Weights of a small transformer language model.
Size: 12 layers, MLP 1536 tanh GELU.
Each number is 128 + 24 x the weight over the matrix's rms, rounded and kept within 0 to 255. Layers, rows and columns count from 0.

# layer 2 MLP down (transposed), 1536x384, rms 0.0264, rows 1148-1174, columns 256-383
[[ 77 119 150 142 145 108 172 140 117 130  40 102 131 132 131 143  95 119 134 145 160 103 158 112 141 136  98 129  85  97 147 123 121 137 106  93  98 139 127 172  75 118 137 102 148 134 145 102 113 136 141 115 127 131 132 116 135 142 174  66 127 118 154  85 141 137  94 129 145 155 115 169 162 174 108 143 126 137 139  64 107 105 170 137 113 129 130 114 168 142 103 125 152 175 118 170 160 163 137  99 110 133 121  74 123  80 171 120 166 147 136  91 126  78  96 130 159 131 147 147  96 132 154 133 132 140 141 166]
 [ 75 117 125 160 105 160 153 104 112 102 148 127 112 139 127 141 179 159 154 131 150 173 126 124  84 189 101 158 113 112 117 119 122 105 102 132 135 110 150 182 140 124  92 134 123 106 122 145 162 141  63 122 135  88 130 122  84 153 101 153  96 187 138 149 130 185  86 128 132 109 187 166 120 174 108 131 107 134 143 122 135 132 116 163 104 142 141 101 172 113 122 163 131 125 109 137  97 132  89  79 126 128 138  98  69 139 120 136 122 138 186 151 114 132 120 100  50 123  93 144 148 130 141 116 165 117  87 137]
 [170  86 135 105 118 151 158 126 118 139 113 158 114 121 144 125 150 117 104 149 121 131 128 132 101 153 137 128 127 153  97 116 116 118 141 115  87 131 120  81 130 112 131 126 101 103 106 175 152 171 126 107 108 139 147 172 146 134 151 118 109 144 155 140 131 136 136 118 124  80 112 147 116 116 112 124 116 139 143 137 142 117 149 142 174 139 114 148 145  99 126 105 107 130 128 157 138 113  96 144 160  89 134  92 134 147 135 142 112 122  65 130 128 113  98 152  89 145  91 146 135 163 144 148 120 105 129 123]
 [152 174 127 102 156 155 165 124 105 185 134 119 114 162 129  35 171 173 138  83 168  99  95  92 157 179  80 118 187  78 168 160 156 118  90 143 114 193  98  82 121 104  82 118 115  84 174 115 184 116 137 191 145 102 106  81 136 157 196 184  80 173 139 179 135 128 131  86 118 178  89 126 104 148 106 144 116 119 107 153 135 119 170 141 157 135 138 119 142 131 177 196 167 168 161 106 160 155 163 141  90 104 107  84 131 145 172 125 109 122  13 141 166 122 193  92 102 148 106 108 126  90 136 104 160 200 125 197]
 [174 126 110 132 145 137 131  98 165 153 106 169 114 110 127 130 113 151 107 139 122 135 154 175 133 160 144 133 142 130 157 176  68 119 160 141  86  76 135 140 135 137 117 146 114 147  86 152 164 144 136 137 155 116 164 160 146 145 149 122 120  87 146  62 146 152 131 129 165 132 164 174  92  86 133 158 128 126  99 149 147 139 142 161 152 185 126 133 130 149 100 219 108 119  80 122 138 141 134 154 107 145 152 100 165 119 154 143  90 108 130 140 136  71 125 105  79 135  78  95 163 129 135 180 113 110 139 139]
 [111  90 135 120 124 138 130 121 115 129 124 141 148 114 147 128 141 123 115 145 177 153 108 129 121 114 127 128 137 121 108 150 129 118 128 118 102 140 164 137 117 126 166 135 110 104 147 145 116 122 151 129 108 108 140 123 136 161 153 113 125 109 115 137 106 139 139 169 118  77 124  99 124 135 127 122 138 133 137 140  94 127 129 147 146  82 139 153 137 119 114 115 149 157 116 159 123 141 137 112  99 126  99 102 130 116 131 136 130 124  93 121 111 158 132 125 152 148 115 151 167  71 144 106 123 128 128 109]
 [ 86 150 147 151 144  98 133 138 128 147 124 119 112 100 144 161 117 116 108 104 167 135  99 138 130 135 136 132 123 131 119 112 131 105 128 130 130 116 156 128  61 108 160 124 117 106 133 137 127 119 160 109 155 139 126 145 151  90 111 114 123 116 150 156 126 137 143 106 165  91 109 150 129 125 129 103 117 152 150 100 108 110 139 164 146 135 151 110 132 115 181 138 116 143 123 121 156 125 141 133 146 137 106 134 151 162 143 129  96  88 127 115 132 135 147 120 150 129 114 144 124 104 120 143 159 114 125 112]
 [106 123 148  90 111 146 129 118 150 127 142 165 164 117 115 174 114 124 126 100 142 112 149 111  90  93 111 133 147 133 110 120 168 101 126 126 111 144 159 105 109 129 144 116  98 113 135 144 143 162 149 127 116 142 149 134 140 171  77  74 143 140 122 102 172 114 134 113 132 116  93 101 165 127 113 138 152 120 125 112 119 123 101  97 147 140 131 143 168 112 127 134 116 127 140 136 162 131 127 141 116  91  83 119 142  95 144 133 160 135  91 106 110 134 130 176 100 116  93 131 131 118 130 149 146 138 136 106]
 [135 123 156 117 124 141 129 112 119 124  90 127 120 122 107 149 116 104 120 122 129 133 117 102 140 119 128 150 100 123 115 133 133 125 123 130 117 140 144 139 135 146 144 129 140 149 134 116 127 114 153 124 123 112 119 164 136 132 124 131 129 130 141 142 118 120 147 110 132 134 124 134 124 106 114 111 140 124 107 140 132 121 144 141 113 132 136 115 137 110 131 104 106 129 134 128 144 114 144 122 141 115 118 138 126 125 138 127 126  87 135 146 112 126 119 122 117 107 110 153 120 125 141 124 154 127 121 138]
 [159 115 117 127 119 103 122 138 114 118 160 125 123 129 110 107 140 135 108 108 142 118 156 134 118 122 119 126 137 134 133 121 124 127 129 111 116 116 159 108 130 126 133 134 128 153  92 119 108 106 124 136 127  84 139 150 136 132 110 126 131 133 101 120 127 148 107 133 123 109 118 111 125 116  92 120 121 125 114 120 125 154 133 126 119 116 127 127 113 130 122 105 111 112 117 131 138 168 129 124 128 118 111 143 122 127 139 102 135 114 101 102 146 133 131 116 148 143 119 151 135 137 134 148 115 105 132 115]
 [100 126 134 109 140 134 123 132 139 133 131 165 129  98 118 126  95 107 145 137 139 130 103 140 112 141 153 139 142 130 111 139 141 133 146 117 149 121 129 143 147 110 136 117 114 151 146 141 156 115 102 111 114 119 152 126 124 144 118 122 143 106 117 120 136 112 132 108 114 143  85 132 120 124 122 136 134 145 106 115 112 128 122 141 122 123 134 156 138 129 108  89 124 107 129 145  97 140 109 151 129 101  99 123 133 135 113 125 132 118 134 132 149  93 114 144  82 141 124 161 121 158 136 155 121 110 111 142]
 [162 101 114 115 127 130 135 122 129 154 117 136 122 130 138  93 131 144 130 111 162 121 131 119 114 130 152  96 145 123 138 110  98  96 141 130 132 100 133 124 116 124 167 116 108 132 147 149 114 123 108 118 123  88 107 138 112 116  82 123 101 159 119 128 115 124 133 155  99 127 111 126 145 133 143 128 124 130 142 134 121 134 124 131 169 129 130 107 103 128 131 135 130 123 146 132 143 148 144 137 114 118 119 121 105 120 140 117  96 120 114 143 150 139 110 113 113 175 135 138 152 134 164 153 141 135 110 115]
 [138 141 125 133 165 129 112 160  94 146 141  90 137 127  98  98 148 123  91 140 146 166 119 142  99 122 146 107 172 125  95 115 156 138 142 100 124 155 171 107 121 169 133 133 128 153 154 131 150 142 137  92 117 111 165 116 116 134 155 143 109 197 172  84 135 121 113  69 144 116 120 101 126 103 104 106 164 155 152 115  97 101 109 120 149 121 119 144 138 117 119 118 124 120 129 165 160  69 110 158 120 131 105 124 132 116 102 126 108 154 124 132 135 127 129 135 130 123 107 141 103 119  99 170 137 157 122 126]
 [122 167  84  83 111 128  88 126 139 200 133 164 117 175 129 149 176  84 117 137 120 110 160 140 132 164  97 160 168  99 145 120 189 180 128 132 132 222 139 122 134  84 173 161 172 154 108 153 161 136 133 122 116 156 110 135 140 209 100 167 191  83  98 128 112 199 101 173 162 111 196 109 123 111 166  90 166 121 134 100 100 131 122  81 101  89 153 119 112 139 140  77  90 133 127 113  93  65 131  96 143 148 150 133  90 100 144  98 129 132 190 149  89 160 145  90 118 132 142 156 125 199 103 141  70 149 131 103]
 [136 121 139  95  80 139 107 141 119 120 137 140 129 118  97 113 129 121 140  92 186 174 128 125 143 110 117 143 134 129 124 148 101 112 133 128 122 115 173 105 128 108 138 123 142 109 127 156 100 131 148 116 102  88 133 130 118 165 106 106 118 144 138 121 101 134 147 157 107 129 124 131 131 159 133 135 111 103 122 112 158 105 135  86 126 125 131 121 150 105 149 147 155  85 160 161 145 138 143 120  92 129  64 137 117 158 143 137 110 147 112 120 135 132 134 156 103 130  84 179 125 111  87 133  87  94 130  65]
 [121 130 161  97 142 112 131 157 136 124 128 157 127 111  90 144 118 133 127 114 155 142 128 143  95  98 153 145 157 128 130 129 140 116 138 154 110 144 120 111 118 109 154 123 126 129 134 149 128 132 152 111 117 118 136 135 141 144  99 106 119 134 112 109 110 149 152 109 143 107 118 119 137 130 111 120 133 133 131  90 133 113 132 110 135 131 111 117 143 101 122 127 134 116 144 134 139 148 118 141 101 117  88 142 116 120 123 129 145 112 129 127  99 131 116 162 142 133 100 139 115 148 113 133 155 116 107 100]
 [166 162   2  84 144 105 104 137 144 182  78 147 134 167 113 192 204  70 131 117  76 136 146 119 221 145 154 156 156 149 114 163 103 209 147 131 116 167 118 108 154  99 138 155 194 115 129 145 122 117 126  85 152 196 121 128 177 146  67 116 218  64  77 163 122 221  86 234 185  99 160  60 118  25 159 115 137 160  94 140 146 101 210 138  94  79 160  96  89 137 180 111 140 102  98  88  97  91 122 112 117  87 128  94 108  78 110 140 118 183 155 135 132 191 124 151 124 139 159 182  95 166  52 162  65 181 107 126]
 [116 136 134  95 122 134 126  93 121 114 143 143 136 137 135 140 122 108 145  78 153 110 141 135 121 136 145 129 147 131 144 131 139 103 136 121 144 123 141 106 123 110 149 133 133 121 145 108 157 131 134 104 133 137 122 103 127 125 111  95 109 152 114 136 128 146 142 120 136 121 120 135 127 152 116 105 117 116 141 133 120 156 122  95 120 135  91 154 137 124 150 124 129 113 139 128 126 124 134 145 113 136  71 146 126  98 107 145 112 136 117 107 138 113 138 184 151 132 101 129 147 127 129  98 157 141 105 131]
 [129 116 135 122 144 153 123 125 133 115 125 172 156 134 110  75 122 114 140 118 138 139 116 147  57  92  51 107 138 158 109 140 198 168 133 117  88 155 161 121 138 123 149  81 118 114 144 121 142 166 178 112 122 115 114 140 149 131 152 131 153 128  96  91 155 157 179 121 137 141 101 102 154 109 121 108 135 126 141  83 125  55 136  82 121 137 127 120 112 146 127 137 115 162 153 144 127  84 117 106 102 137  92 146  87 119 135 161 120 102 136 111 118 145 109 107 155  91 121 137 121 117 129 149  98 141 141 117]
 [160 127 152 155 132  61 114 114  98 145 117 113 155 130 127 135 118 116 110 119 153 139 132 123 140 142 179 124 105 162 148 139 120 113 103 136 112 147 107 142 115 141  95 105 117 131 154  94 130 123 124 149  96 108 111 131  96 144 132 145 135 112 152 129 132 128 122 155 132 108 129 158 140 129 127 151 134 114 120 157 152 176 135 173 136 139 133 147 100 137 160 144 136 106 138 138 149 125  93 122 133 106 151 132 119 110 143 125 133 100 125 111 137 117 134 131  79 130 136 110 123 174 133 140 144 111 119 142]
 [101 132 144 129 138 120 114 147 105 118 136 139 130 105 112 117 137 119 140 115 144 124 123 130  79 105 128 128 150 125 118 118 155 128 151 104 113 148 150 116 136 123 153 109 115 128  89 143 136 137 156 110  94 111 133 155 138 133 109 122 116 151 136 116 124 139 137 100 135 109 104 123 109 129 114  74 138 126 133  95 136 140 128 111 156 123 117 129 125 108 119 115 120 144 132 131 148 130 110 139 121 127  83 144 117 124 135 114  94 124 128 137 115 125 110 148 125 132  94 163 109 130 137 148 149 135 107 127]
 [130 139 123 110  97  86 130  81 175  86 133  99 130 134 116 158 132 132 138 128  97 143 107 104 133 153 119 129 127 133 123 150 137 118 117 141 130 116 115 116 144 141 143 133 124 129 143 144  93 138 121 132 124 112  99 135 121 115 128 158 125 106 138 120 116 132 125 133 147 161 102 133 142 119 115 144 154 137 114 121 106 176 117 162 148 139 113 111 131 137 163 142 112 105  92 110 119 109 118 100 128 153 123 135 121 127 105 134 120 134 131 133 145 101 124 107 104 139  96 120 131 136 143 152 135 119 136 131]
 [199  93 125 143 147 108  69  95 123 112 138 111 114 137 114 119 165 127 130 117 124 149 157 127 134 118 130 115 163  98 115  95 103 127 111  93 145 182 161 122 105 106 123 155 100 115 160 148 170 100 137 115  88 114 179 107 127 120 153 141 137 155 155 126 137 146 146  97 198 145 153 151 138 139 127 132 110 140 155 145 113 101 145 130  96 156 118 143  89 135  75 114 117 120 213 102 145 114 101 137  99 137 130 105  81 106 128 125  96 112  93 139 125 123 132 108 113 174 107 116 126 122 148  79 106 133 143 108]
 [ 79 165 157 126 133 124  98 145 123 123 120 146 123 127 100 164 142  97 114 138 124 137 161 104 135  90 103 119 152 137 130 134 124 104 149 138  98 109 123 138 123 138 127 138 129 130 147 154 109 144 134 142 104 117 103 131 143 154  62 141 128  92 117 126 138 144 107 128 130 149 141 143 116 131 104 103 149 115 124 113 136 155 129 144 127 151 153 142 116 116 137 136 124 105 109 147 144 121 143 144 145 134 116 120 107 165 112 161 107 119 110 166 130 113 144 118  91 144 110  95 130 143 149 162 105 105 114 137]
 [126 140 119  91 146 117 136 100  90 156 115 155 102 103 106 160 111 115 119  82 150 135 143 115 113 122 150 119 137 128 127 134 185 119 175 105 117 155 115 115 131 117 141 113 128 109 140 141 131  86 138 107 107 112 132 136 135 137  92 130 125 148 136 130 130 136 129 109 124 114 111 119 127 142 118  94 128 135 119 108 133 117 118 128 129 101 133 122 143 150 112 103 123 109 156 142 149 152 133 147 127 123  73 116 129 140 115 141 113 114  88 132 124 137 132 163 126 162  92 152 136 129 134 130 145 125  96 113]
 [176 116 127 129 144 134 109 131 150 138 146 137 120 116 178 164  80 121 107 113 157 133 105 122 136 125 160 113 125 145 142  67 132 109 127 102 108  49 144 133 139 192 106 111  84 134 142 154  99 123 111 121 135 142 182 152 128 156 105  99  99 164  98 102  96 106 153 121 169 109 111 163 141 162 126  99 107 137 142 118 148 104 128 116  97 139 123 138 131  79 127 137  52 126 120 152 163 138 138 149 135 135  70 109 157 177 108 150  96 148 160  97 112 147 139 163  78 121 115 111 108 114 134 125 148 122 137 138]
 [108 105 174 135 171 112 142 115 147  67 134 131 117  79 150 140 101 116 124 180 140 142 199  93  99 101  94 121 124 135 145 160 135  56 149 154 136  82 120 170 140  98 136 152 156 113 107 138 125 121  81 135 100  98 108 147 146 129 132 165 146 156 122 134 103  89 140 143 135 121 154 124 112 179  98 141 124 139  92 146 147 146 142  99 141 127  93 154 160 113  72 130 149 141 142 141 149 133 101 138 104 105 126 114 120 159 146 128 126 165 133 136 112  89  70  90 115 176 118  88 143 178 125 120 153 133 119 141]]
# layer 2 MLP up, 1536x384, rms 0.0507, rows 1149-1175, columns 256-383
[[160 112  86 134 115 130 139 105 133  97 116 146 164 139 111  49 132 114 165  84 189  96 115 135 119  82 119  70 100 119 151 125 129 104 132 108 157 113 113  94 158 140 142 152 136 150 101 150 124 131  93 155 147 138 134 161  89 128 123 122 141 162  78 125  95 100 149 109 135  80 136  81 113 129 115 127 125 147 140  87 138 143 155 148  90 113 119 155 108  89  95 128 118 157 171 112 148 106 133 151 149 125 126 141 126 112 136 137 142  84 102 129 119 102  95 122  91 134 132 159 115 109 127 126 172 110 198  78]
 [181 131 157  56  94 187 131 143 146 125 170 174 146 116 141 109 135 118 104 109 153 139 137 189 104  80 157 116 168 112 102 105 148 118 156 135 129 133 153 123 108 106 157 119 141 139 104 119  63 131 142 119 116  97 146 166  90 140 145 123 141 190  93 124 151 121 123  96 142 120 120 105 130 116 101 151 110 112 129  85 131 159 137 144 111 112 116 157 132 112  93 153 150 147 148 136 131 145 126 150  88 103 121 127 148 128 147 135 108 116 158  85 158 161 136 156 132 171  78 150 155 129 103  95 149 116  86 100]
 [ 72 173 138 140 129 148 112 106 144 104 145 158 169 158 126 143  85  91 143 124 103 160 108 132 121 105 147  98 111 110 137 146 128 128 166 143 137 142 173 188 129 145 160 176 137 107 110  99  84 123 103 107 163  98 157 143 111 152  86 130 138 131 143 144 158 137  97 127 114 115 163 146 164 118 139 140 141 122 126 118 156 127 123 122  98 164 140 127 114  72 156 148 172 124 177 125 152 106 146 130 148 122 114 106 164 122 154 127 127  54 151 169 141 156 159 128  80 115 170 107 114 123 142  82 126 146 100  92]
 [151 123 139  96 112 120 171 138 126 124 168 138 133 141  90  98 113 132 128 131 129 127 108 134 177 129  98 147 125 109 145 160 100 161 207 144 134  98 164  80 125 135 138 175 130 142 118  95  92 133 153 126 134 159  82 113 150 159 139 139 137 156 168 106 107 124 146 144 154 112 108 126 127 112  55 144  84 123 135 129 148 118 113 142 113 110  86 135 142 117 143 159 141 111 136 117 140 155 121 133 107 160 121 143 151 129 112 112 122 136 139 124 120 117 118 167 156 111  85 154 118 143 112  90  75 121  95 128]
 [105 155 142  94 121 135 101 152 130 122 157 162 148 109 115  83 114 104 142 145 164 129 120 180  87  94 121 115 131 103 141 108 122 122 128 133 152 155 164 134 120 113 140 158 107 129 112 110 138 137 170 142 103 100 168 174 151 138 129 111 122 158 133 152 172 127 139  98 121 102 119 122 127 125 109 133 114 115 147 111 150 174 131 117 131 127 117 156  91 113 118 116 140 137 165 151 145 120 140 175 139 118  95 144 150 148 165 127  95 103  88 122 129 138 162 119 135 121  77 139 151 110 129 127 155 102  96 119]
 [120 119 138 108 144 162 101 136 151 117 110 139 150 129 115 120 115 134 150 104 155 153  68 143 122 120 109  94 130 126 120 145 127 134 116 162 140 155 132 127 121 135 123 131 127 139 147 128 106 111 103 127 139 153 121 106 115 142 136 117 150 133 104 115 141 146 136 108 148 107 153 145 145 129 120 135 143 115 135 146 143 111 116 136 140 125 151 140 155  91 149 122 124 106 134 136 165 133 127 119 109 110 146 104 128 141 147 119 129 108 135 121 142 166 138 175 119 108 123 131 130 107 151 115 137 111 114 106]
 [138 168 127  93 103 157 142 125 132 119 152 137 147 136 147 133 117 100 114 151 140 141 132 119 141  73 140 105 132  94 104 129 162 116 115 128 112 133 151 109 135 128 133 170 120 121 126 102 131 144  93 108 136 131 139 133 133 159  91 121 150 153 123 153 170 128 133  99 108 101 117 109 131 120 144 132 148 104 126 107 160 140 149 116 138 117 108 164 108 127 153 161 137 119 166 162 139 124 156 177 130 107 101 110 102 145 138 137 129 134 143 129 148 153 132 160 130 119  88 174 118 106 123 127 125 153 100  93]
 [135 151 168 116 125 129 116 169  98 142 183 186 135  90 125 128 126 125 164 146 147 125 111 176  95  94 167 104 160  91 121 100 161 117 171 123 122 156 185 124 127 105 134 130 101 135 105 108 106 126 145  98 102 145 157 170 141 164 125 115 145 154 124 152 140 130 134  67 124 122 111 117 107 125  97 121 101 125 132  96 144 147 106 113 158  92 123 175  77 129 139 177 149 140 169 159 149 135 146 148 126 170  73 141 119 139 139 129 138 112 124 134 113 147 141 146 121 129 112 156 110  65 110 122 128 118 115 104]
 [150 129 145 114 112 130 114 178 136 104 135 128 115 129 124 127 143 106 117 115 123 133 128 141  94 114 161 132 136 100 117 120 122 104 143 118 124 122 183 135 157 141 116 150 137 143 110  92  65 147 115 117 122 137 147 127 113 127 137  98 141 165 114 135 147 138 129  91 125 110 119 120 146 132 104 151 127 133 175 103 149 161 119 113 119 149 140 140 103 114 117 137 130 130 138 135 175 144 115 171 142 137  83 121 154 177 151 158 117 140 110 153 137 116 165 119 122 157  98 162 136  85 125 129 115 135 113 124]
 [132  88 130 114 143 127 127 155 132 109 135 167 148 117  92 141 114  89 120 114 144 141  95 145 120 113 141 106 149  80 130 121 128  87 158 137 156 157 158 119 143  82 133 140 127 109  74 129  79 153 167  96 118 120 137 167 125 147  68 122 177 174 129 147 155 143 131  89 134  84 127 119 146 126 111 133 136 103 110  95 159 142  84 149 119 115 127 138 135 111 112 158 143 133 160 152 149 131 141 156 139 136  84 140 146 134 151 147 104 102  91 124 125 130 110 152 120 149 117 148 130 152 111 105 144 132  91  91]
 [124 122 161  99 150 120 127 138 119 115 203 144 113 127 135 135 148 108 127  88 102 138  94 161 125 129 132 123 177 131 111 130 175  98 109 126 149 127 100 137 125  99 112 119 125 124 134 138 144 130 143 135 110 127 132 129 118 144 126 171 156 126 190 101 110 107 121 112 130  98  99 107 159 112 110 116 163 137 126 130 136 122  77 109 116 122  74 165 147 135 149 108 113 187 132 105 151 157 124  98 140 148 116 154 126 150 163 131 132 115 151 135 157 110  99 106  97  96 141 134  88 138  88 130 119 127 148 126]
 [109 169 121 103 117 129 142 132 115 110 199 165 167 107 116 131 129  98 122 123 146 127 108 148 128 110 138 111 171  77 144  86 130 134 139 108 107 159 160 123 147 121 110 124 119 147  92 131 111 142 147 117 117 150 160 155 110 145 110 113 137 158 111 162 167 120 119  84  84 106 139  87 150 134  81 111 112 118 166  87 147 142 130 140 155  95 125 161 117  76 154 117 140 105 153 116 178 111 121 114 109 144  85 116 123 178 164 101 157  91 125 141 121 172 114 126 126  93 123 144 126 121  94 149  97 113  83  97]
 [198  84 152 100  86 117  91 193 148 177 112 131 120  84 167 192 169 140 126 117 147 172 115 135 125 121 121 121 165 140 169  99 143 124 119 110 141 180 133  66 143 125 150 110 131 149 134  97  96 138 142 111 124 161  84  94 145 107 136 110 157 153 101 146 144  92 146 119 133 100 123 102  84  97 134 133 114  83 149 110 119 118 141  68 136 154 123 134  73 179 173 145 125 113  97 176 135 126 125 138 172 144  86 142 162 122 150 103 123 106 112 126 132 126 189 147 146 122 101 132 106 103 123 147 162  94 120  83]
 [117 115 162 109 109 110  85 139 116  82 166 156 129 121 119 125 162 109 137 104 157 122 129 159 128  70 143 123 170  91 140 121 120  65 158 125 101 146 145 178 115  89 141 163 110 136 121 108  76 147 146 100  95  86 148 171 131 201  91 139 139 178 111 133 157 135  94  81 115 105 112 101 131 117  95  99 128  88 140  59 133 190 132 137 137  94 164 120  94 100 113 131 155 117 134 146 173 139 151 147 142 153  53 151 119 170 131 145 115  85 123 125 142 141 117 153 121 122 102 144 124 107  74 176 133  93 139 100]
 [135  98 127 153 113 159 124 146 121 146 158 137 137 122  88 126 149 129 133 110 119 123 127 195  80  72 157 117 147 110 136 107 151 126 151 135 130 158 148 133 134 115 129 147 115 135 122 147 117 132 139  86 131 157 173 161  97 140  89 122 105 137 118 131 141 164 137  76 100 128 139 121 136 130 119 162 131 139 127  80 168 152 124 143 150 109 124 110 130 149 149 167 166 155 135 147 172  99 147 146 108  90  94 156 107 131 147 161 102 104 120 106 106 145 126 135 109 110 111 147 134 112  77 115 138 119 141  79]
 [178 128 177 138  93 118 139 156 171 139 156  98 158 121 157 197 118  89 146 123  93 202 131 144  83 109  99 164 119 124 140 131 141 142 118  95 100 113 133 137 118 112 116 153 149 137 140  61 121 160 142 115 143 145 104 130 104 126 148 131 131 120 161 182 211  78 140  87 138 102 109 122 129 169 138 134 126 125 126 111 138 102 132  58  54 164 113 176 119  91 160 106 134 166 145 192 108 113 105  95 128 195 140 215 131  91 165 122 115  98 172 172 175 154 131 103 132 146 138 102  84 104 164 111 146 160 105  56]
 [124 139 116  79 118 160 129 134 123 108 158 119 138 122 107 117 120 125 133 108 138 131 118 146 135  97 130 110 158  95 108  82 143 138 181 108 142 144 157 136 155 125 149 169 115 133  97 110 103 144 142 105 110 117 151 178 129 181 145 154 127 196 115 172 198 145 112 102 112 139 131  94 114 110 105 138  89 130 181 101 168 156 126 125 138 104 101 113 116  99 136 116 142 131 117 110 149 140 153 139 138 151 100 131 124 165 158 117 121 115 121 155 135 167 122 151 147 159  91 139 124 133 124 135 110 151 102 100]
 [159 126 131  48 141 123 121 160 111 136 156 159 170  93 113 155 125 143 144 130 106 118 101 141  77 113  84 132 125  96 122 118 154 134 144 158  91 181 125 101 131 105 102 115 141 139 123 163  98 151 145 100 124 132 137 149 140 133 143 137 120 172 128 139 140 181 119 102 149 121  96 100 141 126 120 142 131 125 132  78 127 161 166  87 138  88 148 141 123 163 118 129 132 127 163 163 143 133 130 148 102 108  87 137 105 139 122 164 107 106  88 146 146 118 129 102 120  98 113 123  83  96  87 159 122 117  86 107]
 [136 118 120 101 104 171 118 165 117 127 116 125 113 125  95 107 126 113 132 154 136 142 130 117 130 138  96 129 144  92 120 130 131 161 160 105 138 109 115 116 153 133 131 130 154 130 102 113 125 154 142 115 109 139 113 141 129 102 151 160 135 152 134  96 126 117 110  78 148 141 131 111 131 140 122  98 130 113 119 129 122 115 126 123 140 115 137 116 100 120 109 122 148  99 150 129 101 109 143 138 117 129 118 119 116 164 133 127 104  93 117 131 156 143 126 134 145 141 120 147 108  93 111 142 129 118 145 109]
 [140 113 127  97 110 149 148 153 105 127 163 140 112  96 108 132 116  97 159 119 139 157 134 141  92 104 113 137 151 115 119 104 148 114 155 109 118 136 138 135 173 127 125 119 144 126 109 109 124 138 135  99 115  90 131 161 132 149 131 143 116 147 128 131 154 121 124  99 129  94  91 140 128 113  71 124 116 102 123  82 159 115 109 124 145 108 149 171 103 115 120 107 126 119 143 146 178 128 127 178 134 116  83 147 124 157 150 128 118 118 113 154 155 159 150 139 142 134 112 150 121 124 105 124 123 125  70 123]
 [111 128 144 120 124 148 126 116 116 129 160 138 115 136 126 150 157 125 113  81 165 106 117 123 106  91 106 110 152 123 123 117 103 146 110 144 169 167 148 125 118 115 125 130 110 115 119 136  94 137 154 120 143 129 158 150 104 161  80 125 111 131 124 144 112 130 115 100 134 101 101  85 142 146 134 133 116 146 133 123 151 145 133 127 152 130 112 113 123 134 157 132 130 173 124 124 147 130 139 148 103 138 122 157 141 101 131 148 128 132  96 166 106 148 148 101 134 129 122 111 166 151 114 100 136 139 101  97]
 [ 76 143 186 132 112 202 146 146 101 126 143 105 155 126 116 115 116 144 118 148 148 126  99 131  99 121 141 133 161 122 100  97 127 166 164 140 125 145 139  97  95 145  78 184 125 122 115 132  99 119 198 162 115 131 112 141 149 173 102 126 156 119  87 117 124 124 121 115 112  87 176 125 131 120  62 107 122 149 119  99 155 150 117 111  91 154 109 164 125 113 136 130 131 112 129 149 157 121 139 134  91 117 124 141 120 138 113 173 138 144  97 103 110 173 118 141 157 130 141 133 127 102 158  96 157 199 141 106]
 [113 129 139  60 118 130 127 134 115 143 117 136 146  95 100 175 145 114  95  63 117  92 131 173 138 136 121  70  95  90 122 109 116  99 110 135 118 169 149 119 138  93 158 124 160 104 119 161 115 116 143 112 111 133 138 123 102 112 120 102 122 149  91 144 139 152  89 159 177 142 137 155 141 117 117 116 165 131 131  90 142  99 113 153 136 125 113 114 154 121 119  80 168 152 114 119 140 149 138 114 171 120 138 113 148 147 180 146 149 127 126 142 132 141 155 102 119 106 119 177 111 141 153 105 110 176 153 107]
 [153 149 141 108 110 165 101 188 137 134 157 139 132  93 109 129 111  88 124 112 155  89 161 188 101 100 138 127 172 108 149 136 151 116 148 131 119 145 176 121 116  99 114 125 117 128  84 124  88 151 135  99 133  72 133 156 126 132 103 108 135 156  98 150 136 166 101  98  94 110 115 139 146 135  89 129  91 124 116 114 150 158 126 131 141 121 137 115  93 126 137 120 150 111 147 150 149 108 115 153 124 123  99 159  92 119 160 132 124 100  95 134 148 168 144 129 121 166 113 169 139 123 145 159 111 145 112  87]
 [113 121 146 102 130 102  91  92 134 133 149 171 105 131 128 119 168 121 200 157 126  84 110 118 156 102 162 160 193 141 158  89 122  94 152 135 116 128 163 139 111 130 180 151 138 105 137 103  84 131 128 143 134 128  87 169 120 177 119 121  91 147 128 168  93 114 107 151  92 139 140 125 153 140 119 103 139 153 139 112 161 196 125 134 125 127 156 128 111  74 109 152 143 172 165 114 128 162 162 153 125 152 125 158 127 121 150 125 141  87 149 143 140 141 127 107  87 100  93 121  70 119  78 135 163 147 118  82]
 [106  93 102 108 110 128 163 152 135 166 109  98 144 105 127 157  85 119  77 164 163 133 138 118 101 153  59  98 135 120  96 126 102 176 120 110 134 129 139 135 113 106 123 168 119 166 107  95 121 141 152 143 171 160 134  94 132 141 124 146 134 124 142 113 118  98 137 121 133 140 106 117 141  90 125 153 107 108 143 125 124 125 102 150 157  91 157 136 105 136 141 127 140 108 114 105 152  96 131 100 161 122 143 142 124 120 119 158 150 125 133 109 129 130 135 146 182 153 144 117  99 127 163 104 131  98 109 126]
 [122 130  90 123 112 146 115 127 157 148 124  90 117 120 135  67 121 162 135 127 146 102 100 170 145 119 187 133  95 127 108 135 148 130 149 145 141 191 141 125 124 103  82 111 112 126 141 115 102  96 133 141 145 132 101 157 141 117 181 107 137  96 129 141 113  69 126 132 137 113 107 119 135 144 113 158 104 110 106  92 166 158 147 139 123 110 115 134 114  86 103 116 149 155 147 164 120 134 126  93 164  82 118 140 121 126 115 108 111  97 104 135 134 144 134 147 141 105 142 123 145  50 107 106 102  83 147 154]]